config.toml
head_dim = 64
hidden_act = "tanh_gelu"
norm = "rmsnorm"
norm_eps = 1e-05
bias = "all"
init_out_by_depth = true
optimizer = "adamw"
beta1 = 0.95
batch_tokens = 65536
train_tokens = 334200000
max_steps = 5100
Each number is 128 + 32 x the weight over its row's rms, rounded and kept within 0 to 255. Layers, rows and columns count from 0. The size above them is the row's rms in percent of the matrix's.

# layer 6 MLP down (transposed), 960x320, rms 0.0334, rows 488-497, columns 0-159
size [133 166  92  55 143 124 109  95  71 109]
[[106 128 139 134 115  92 123 102 163 134 122 128 177  99 121  96  73  99  91 121 190 122 101 147 116 139 143  44  93 172 134 133 153  97 116 138 124 139 129  82 108 104 127 117 110 140  64 142  63 136 136 196  80  64  77  74 115 139 109 107 167  44 146 196  78 150  86 112 158 126 111 160 135 124 118 136 100  79 145 119 108 157 156 134  79 129 119 145 154 175 167 181 151 142 142 137 137  65 127 119 131 131 152 116 136 115 167 174 157 143 106 134 168 103 144 123 165 170 132  76 137  84 143 151  99 147 186 148 113  98 182 133 149 138 107 117 125 143 139 102 110 109  53 137 137 154  87 117 168 130 135 162 116 142 136 105 176 124 154 144]
 [112 145 110 140 134 122 134 110 198  98 120 177 133 115 127  84 118 165 129 154 169 117 134 137 157 141 126 115 154 145 115  81 112  75 189  89 142 188  87 117 145 151 143 184 165 137 171 166 149 148 162 115 134 126 160 150 119 111 116 147 174  90 126 150 157 184 148  84 103  86 151 157 163 169 109 152  80 173 146 114 125 149 131 152 118 172 111 112 102 112  99 159 135  97  86 179 123 123 128 167 124 141 238 104 115 152 151 126 149  46 169 143 168 167 110 101 140 133 181 141  58  87 170  62 149 115 113 116 167 193 145 105 130 155 150 126 107 177 147 104 109 187 142 152 122  48 146 117 145 116  97 134 207 152  93 122 152 145 132 108]
 [122 177  72 138 145 110 141 121 106 142 173 147 156 101 135  91  94 144 166 153 145  63 140 195  78 160 152 122 134 128 132  82 178  98 119 139  82 117 107 153  99 123  94 132 121 154 150 135 124  98 133 108 158  69 111 122 147 113 125 112  68 116 138 101 106 134 109 114 173 122  31  99 151  79 187 127 123 180  98 101 181 106 212  67 101  98 115 209 133  65 152  94 145 228 199 107  88 118 110 156 148 186 121 102  95  91 114 114 154 146 142  81 122  91 178 130 102 196 101 102 163 165 152  84 106 136  90 135 123  84  88 123 136  77 139 166 174 118 153 163 155 121 148  66 121 121 110 131 151 134  94 114 159 116 123 170 142 148 120 124]
 [ 85 151  78 123 114 115  82 135 155 133 209 152 128 107 161 125  97 126 141 125 108 113 125 141 140 117 186   4  93 136  93 123 190 150 113 166 124 165 199 155 150 159 167  82  56 106 157 182 145 113 183 109 147 116 171 103 191 128 140 121 102 111 140  95  92 155 142 145 103 119  79 113 135 164 102 111 143  97  99 129 118 155 104 104  99 125 135 149 103  91 112 134 110 101 176  98 109 150 163 119  94 147  82 143 157  84 134 112 124 193 147  88 175 119 131 127 124  84 113 168 107 121  88  79 121 108  69 114 143 118 118  81 171 149 184 154  56  95 132 135 140  86  97 137 121 139 128 144 131 123 113  15 130  65 113 120 114 131 145 170]
 [138  94 131  62 148 119 121  61  92 129  96 122 138 145 172 118 141 152 128 119 109 113 164 174 175 152 141 114 145 153 106  59 143 109 167 110 179 108 131 129 171 118 155  72  91  95 145 119  81 151 107 135 128  88  55 139 196 153 124 152 167 151 221 104 149 137 121  78 118  92 170 113 160 148 100 119  77  91 117 110 148 145 181 129  76 148 173  92 114 138 163 132 149  91 139 132  29 119 150 101 122 126  74 161 164 113  96 135  64 117 106  71  85 135 127  82 131  62  96  67 105 135 166 125 144 136 136 162  65 125 156 189 137 141 130 119 121 116 110 131 116 204 110 122  91 139 152  77 155 131 108  89 141 166  96 166 133 117  63 135]
 [107 138 122  82 116  79 130  97 143 118 205  38 117  76 112 115 105 111 122 102 113 156  11 101  97 135 121 153 116 136 140 175 130  53 145  75 108 149 107 151 159 181  65 160 132 162  80 165 144 155 166 138 130 136 129 151 132 157 155 106 175  78  90 133 140 161  82 159 118 156 143 139 112 122  77 141 127 136  96 200 140 109 141 126 142 112  45 112 126 116 124 118 161  95 104 135 160 131 160 100 131 134 189 138 127 105 129 154 107  73 117  78 126 101 108 132 159 116 177 173 102 119 100 119  76 152 114 152 213  57 161 205 120 130 119  77  84 109 112  98 113 108 104 106 125 143  92  81 136 111 103 159 106 138 131  84 144  94 118 142]
 [111 138 123 154 122 143 119 133 159 154  75 129 118 155 122 102 133 123 135 110 113 133  79 165 131 107  98  82 118 106 113 139  99 134 122 123 179 162  94 142 123  81 116 124 139 162 124 106 183 124 143 168  25 171  96 147  58 151 133 129 120 125 152 160 157 144 132 112 184 187 145 115 100 153  36 173 116  75 171 106 153 112 137 121 172 145 190   3 116 132 174 105 193 130 132 161 117 161 110 121 113  88 135 117 158  90  96 156 103 163 115 172 143 123  98 162  94 153 167 151  92 155 144 155 193 181  65 132  89 137 110  56  89 158 110  88 147 162  77 113 122 152 143 133 110  68 123 103 136 123 129 162 123 139 144  27 175 100  93 140]
 [ 94 142 152  95 106 119 143  59 158 155  87 129 114 150 125 148 176 115  87 125 104 120 128 108 101 122 102  66 131 131 151  92 148 166  98 101 111 187 123 172 108 111 104 137  75 217 125 122 140 116 110 118  95 162 133 170 107  71 210 146 137 106 130 127 101 101  94  98 104 100 132 120 145 147  98 147 186 141 120 118 153  97 110 184 123 171 119 175 175 108 147 147 138  54 127 107 118 134 138 150 145 138 117 145 129 151 169  78 117 146 107 143 163  71 156 133 132 108 201 129  90  64 157 107 155 165  55 114  86 190  86  98 141  84 109 118  83 103  86 180  91 156 153 112 131  68 126 153 112 138 134 103 184 187 148 129 120 163 106 149]
 [ 83 126 123 179 193 118 166 113 180 166 109 134 159 141 161 115  67 118 126 142  93 129 149 117  85 148 136  82 133  96 155 139 131  92 156 113 134  71 109 199 138 100 101 121 141 117 147 145 140 153 105 140 111 168 129 178  73 173 134  65  88 129 119 102 129  90 122 149 153 178 120 103 128 152 103 136  99  97 149 115 101 125 122 108 125 165 136  79 156 122 139 144  77  45 121 113 114 137 108  86  60 101 130 119 143  98 149  71 120 148 171  98  85 177  83  99  76 121 139 109 145  86  93 112 104 114 154  91 109 177 163 159  33 160  98  82 178 113 125 151 135  94 122 142 109 116 145 112 161  92 113 177 117 166 149 163 113  95 171 203]
 [134 137 151  93 124 130 116 113 135 120 134  86  50 128 166 169 128 111 152 172  80 158 130 148 188  81 126 113 124 150 100 163  89 175 107 112 112  98 142  96 127 176 229 104 135  95 144 134 145 100 103 126  45 131  99  87 143  71 178 123 142 110 104 143 220 174 121 167 162 121 137 135  65 150 105 103  89 175 170 134  84 166 125 147  90 161 110  91  90 127 122 123 121  52 123 108 193 141 113 150  89 107  99 135  98 124 173 133 150 109 115  66 125  87 164  63 142  97 125 141 127 141 114 186  93 114 154 156 114  87 174 126 122 199 120 145  89 140 147 146 128  99 124 157  95 117 138 169 173 133 187  90 103 153 131 123  97 105  73 138]]
# layer 6 MLP up, 960x320, rms 0.0624, rows 489-498, columns 0-159
size [114  76  88 129 103 102 101  92 102  71]
[[ 74 149 140 112 153  62 121 100 166 137 126 178 140  90 124 165  91 124  96 140 110 136 100 140 114 124 135  77 151 156 149  74 143 155 100 144 115 178 131 172 127 154  61 142 147 162 107 175 135  82 173 139 138 107 122  56  92 108 149 126 139 166 196  70 104 123  93  82 103 110 140 123 153  94 163  88 160 103 190 111 162 133 149 172 138 129 105 184  84 105 120 146 131 106 133 121  92 167 123 168 208 140 112  84 141 104 118  90 107  99  86 173 131 175 188 131 150 176  94 127 158 153 114 129 107 141 117  97  89  75 139 145 129 133 148 194 185 128 147 144 147 117 187  91  82 147 118 129 116  85 115  86 177  89 117 137 180 154 141 148]
 [116 167  97 146 139 101 119 135  87 158 112 125 158 150 125  84  92 150 149 119 129  65 146 168  91 124 148 119 108 126 121  96 184  70 140 135 117 118  98 149  87 126 103 105 120 160 134 111  90  98 133 114 138  67  91 146 154 124 112 107  83 110 125  75 106 123 118  69 163  98  58 126 176  44 176 131 148 188  70  99 182 124 189  97 130  90 121 176  98  99 139 104 174  60 236  97  39 137 140 180 104 159 116  93 120 109 102 115 150 125 114 100 178 105 159 158 131 146  79 123 139 156 105 105  90 156  83 122 153 108  83 112 112  93 148 158 156 126 160 146 171 112 112  96  98 114 141 102 136 148  65  95 157 112  88 176 133 121 125  97]
 [139 143  43 122 152 110 120 113  81 152 155 156 120 104 154 157 105 109 157 116 126 123 140 125 125 119 142  90 144 156 112 120 133 131 132 158  99 151 138 136 158 175 127 103 112 147 147 180  79 151 164  99 167  74 136 139 130 127 130 127 126 129 163 100 126  88 161 152 141 107  99 161 159  79 175 115 130 163 122 113 166 110 164 107 114 107 109 141 117  79 102 104 176  46 218 128  82  96 143 152  81 185 106 119 141  82 128 118 118 134 127 133 204 151 134 132  92 124  94 131 183 129 100  86 103 150  92 115 148  97  87  97 185 144 185 153 106 105 183 128 165 136  91 124 128 114 150 103 160 129  99  75 111  58 138 191 128 114 137 143]
 [108 255  94 212 123 101 121 153 129 194 171 147 136 115 118 163 137  74 161 153 149 139 116 122 102 137 141 119 143  89 111 173 121 169  89 149  80 104 126 171 126 101 133 182 183 183 106 112 196 124 123 114 116 150 162 115  93 127 115 121 115 136  61 126 116 152  94 134 145 133  68 161 114 112 169 148 155 162 156 139 103  71  77 149 160  74 110 141  88  99 132 118 130  98 124 105 129 131  69 139 100 137 159  92 116 120 156  79 130 157 139 177 164 186 129 136  95 196 135 158 136 102  99  62 110 130 105 112 203 107 101  62 124 102 114  86 104 112 139 127 146  74 170 119 134 107 149 140 133 124 154 104 150 116 177 120 158 140 151 108]
 [109 131  99  94 175  98 124 110 105 159 132  73 132 154 116  98 104 106 176 162 138 111 113 175 121 144 144  81  79  78 140 138 123 112 179  89  94 128 140 209  79 187 128 129  92 153 142  95 110 118 119 170 143 123 105  84 157 133 196 110  72  96 107 113 140 166  61 120 137 155 115 115 106 165 128  68 151  97 113 147 172 123 117 140 136 127 111 118 151  50 122 121 166  92 161  69  52 156  86 130 156 142 122 134 103 155 158 169  83 174  97 116 144  94 140 150 117 131  90 114  79  97 121 128  93 155 170 169 117  79 129 173 157 109 121 130 129 100 182 108 146 115 142 107 130  80 106 134 201 135 140  79 117 143  94 105 131 133 121 131]
 [155 168  95  94  84 159 119 168 126 143 174 109 122 167 128 134 122 169 159 131 136 116 156 175 147 110 135 140 149 105 107 115 145 158 159 151 102 187 113 105 102 134 103 164 138 168 132 165 121 166 166 127 120 145 137 105 157 112 176 109 129 173 143 128 108 161 125 164 153 158 127 172 169  98 127 169 152 169 130  60 106 106 157 111 154  64 162 135 120 132 102 161 206 115 174 122 146 141 133 156 136 178 121 102  87  82  94 161 126 135 120 176 152 116 115 102 104 148 127 127 196 130 117  60 113 128  73 115 127 166 158 112 128 159 182 163 173 162 134 131 146 122 127 107 125 205 119  54  76 250 112  93 186 124 145 120 174 156 134 111]
 [ 98 147 148  93  79 184 104  66 115 150 108  99 151  95 113 143 143 121  96  83 116  97 148  98  96 101 131 120 114  76  96  84 106 139 145 101  98 122 125 120  46 157 145 136 135 134 103 173 159 185 130 161  93  68 114  29 127 110  87 117 121 116 160  45  97 107 134  84 141 131  99 136 148 103 104 142 166 172 135  95 174 126 165 150 142 158  99 172  91  92 130 152 132 116 112 105  94 139  90 144 152 121 169 126 169 153 137 146 125 167 109  83 164 124 153 127  65 172 126 106 196  84 136  88  94 163 167  85 140 104 107  90 159  51 140 127 106 175 107 140 144  93 160 126  83 116 107  77 151 141 121 186 216 109  94 148 131  99 138 150]
 [ 71 136  61 165 158  94 120 125 150 197 148 128 196 152 192 168  84 105 113 142 175 125 137 100  98  78 118 122 123 133 135 146 143 138 142 146 144 112 102 184 109 102 123 116 159 141 146  94 141  87 142 188  99  82 123 164  82 131 130 108  72 126 190 102 119 103  81 168 160 111 105 131 135 128 147 157  73 108 108 152 122  98 140 128  97 113 109 135 103  43 104 120 123  87 160  93 133 133 106 151  86 131 153 154 147  64 117 102 128 179 137  89 131 163 119 111 109 169  71  88 166 118 118 159 111 129 131 103 127 135  99 202  95 104  86 136 181 122 177 154 142  93 149  92 130 162 128 188 167 138 138 138 163  90 149 108  46 145 159 143]
 [111 157  95 100 144  91 103 105 113 108 137 115  93  63  55 136  98 118 119 147 146 120 119 157 131 124 138 162 153 111 115 168 127 208 137 124  90 183 120 144 126 118 114 185  98 121 183 136 115 112 103 162 100 104 126  54 119 100 182 132 141  86 158 133 161 125 136 106 133 145  89 163 144 116 151 108 168 140 120  93 138 113 187  92  82 120 132 171 131 105 140  99 167 108 113 100  93 113  99 167 123 119 159 161 189 104 134  87 160 152 154 119 151 103 142 178 135  94 136 165 144 125 150  92 106 154 112  77 144 120 123 134 142 100 153 100 123 117 151 139 148  76  89  98 188 116  82 103 133 116 100 123 146 113  75 190 172 127 111 150]
 [133 133  86 132 125 107  99 131 102 146 166 136 176 138 174 114 102 149 164  95 130  59 120 160  94  98 158  48 104  93 135 121 192  90 115 163 130 126 110 138  55 108 102 153 144 150 120 136  89 124 133 153  90  91 105 109 146 135 166 123  82 105 131 100  84 154 115 171 111  87  90 130 163 129 197 142 136 165 119  86 169  93 147  62 149  81 116 161 109 100 170  51 138  18 211 132  75 133 104 183 109 191 149 126  56 136 142 107 146 123 123 140 185 140 114 141 153 125  80 102 114 181 128  78 101 164  63 125 106 117  90 131 140 123 157 120 152 147 132 115 171 134 120 101 104  95 140 115 147 130  82  62 155 120 108 158 135 114 164 122]]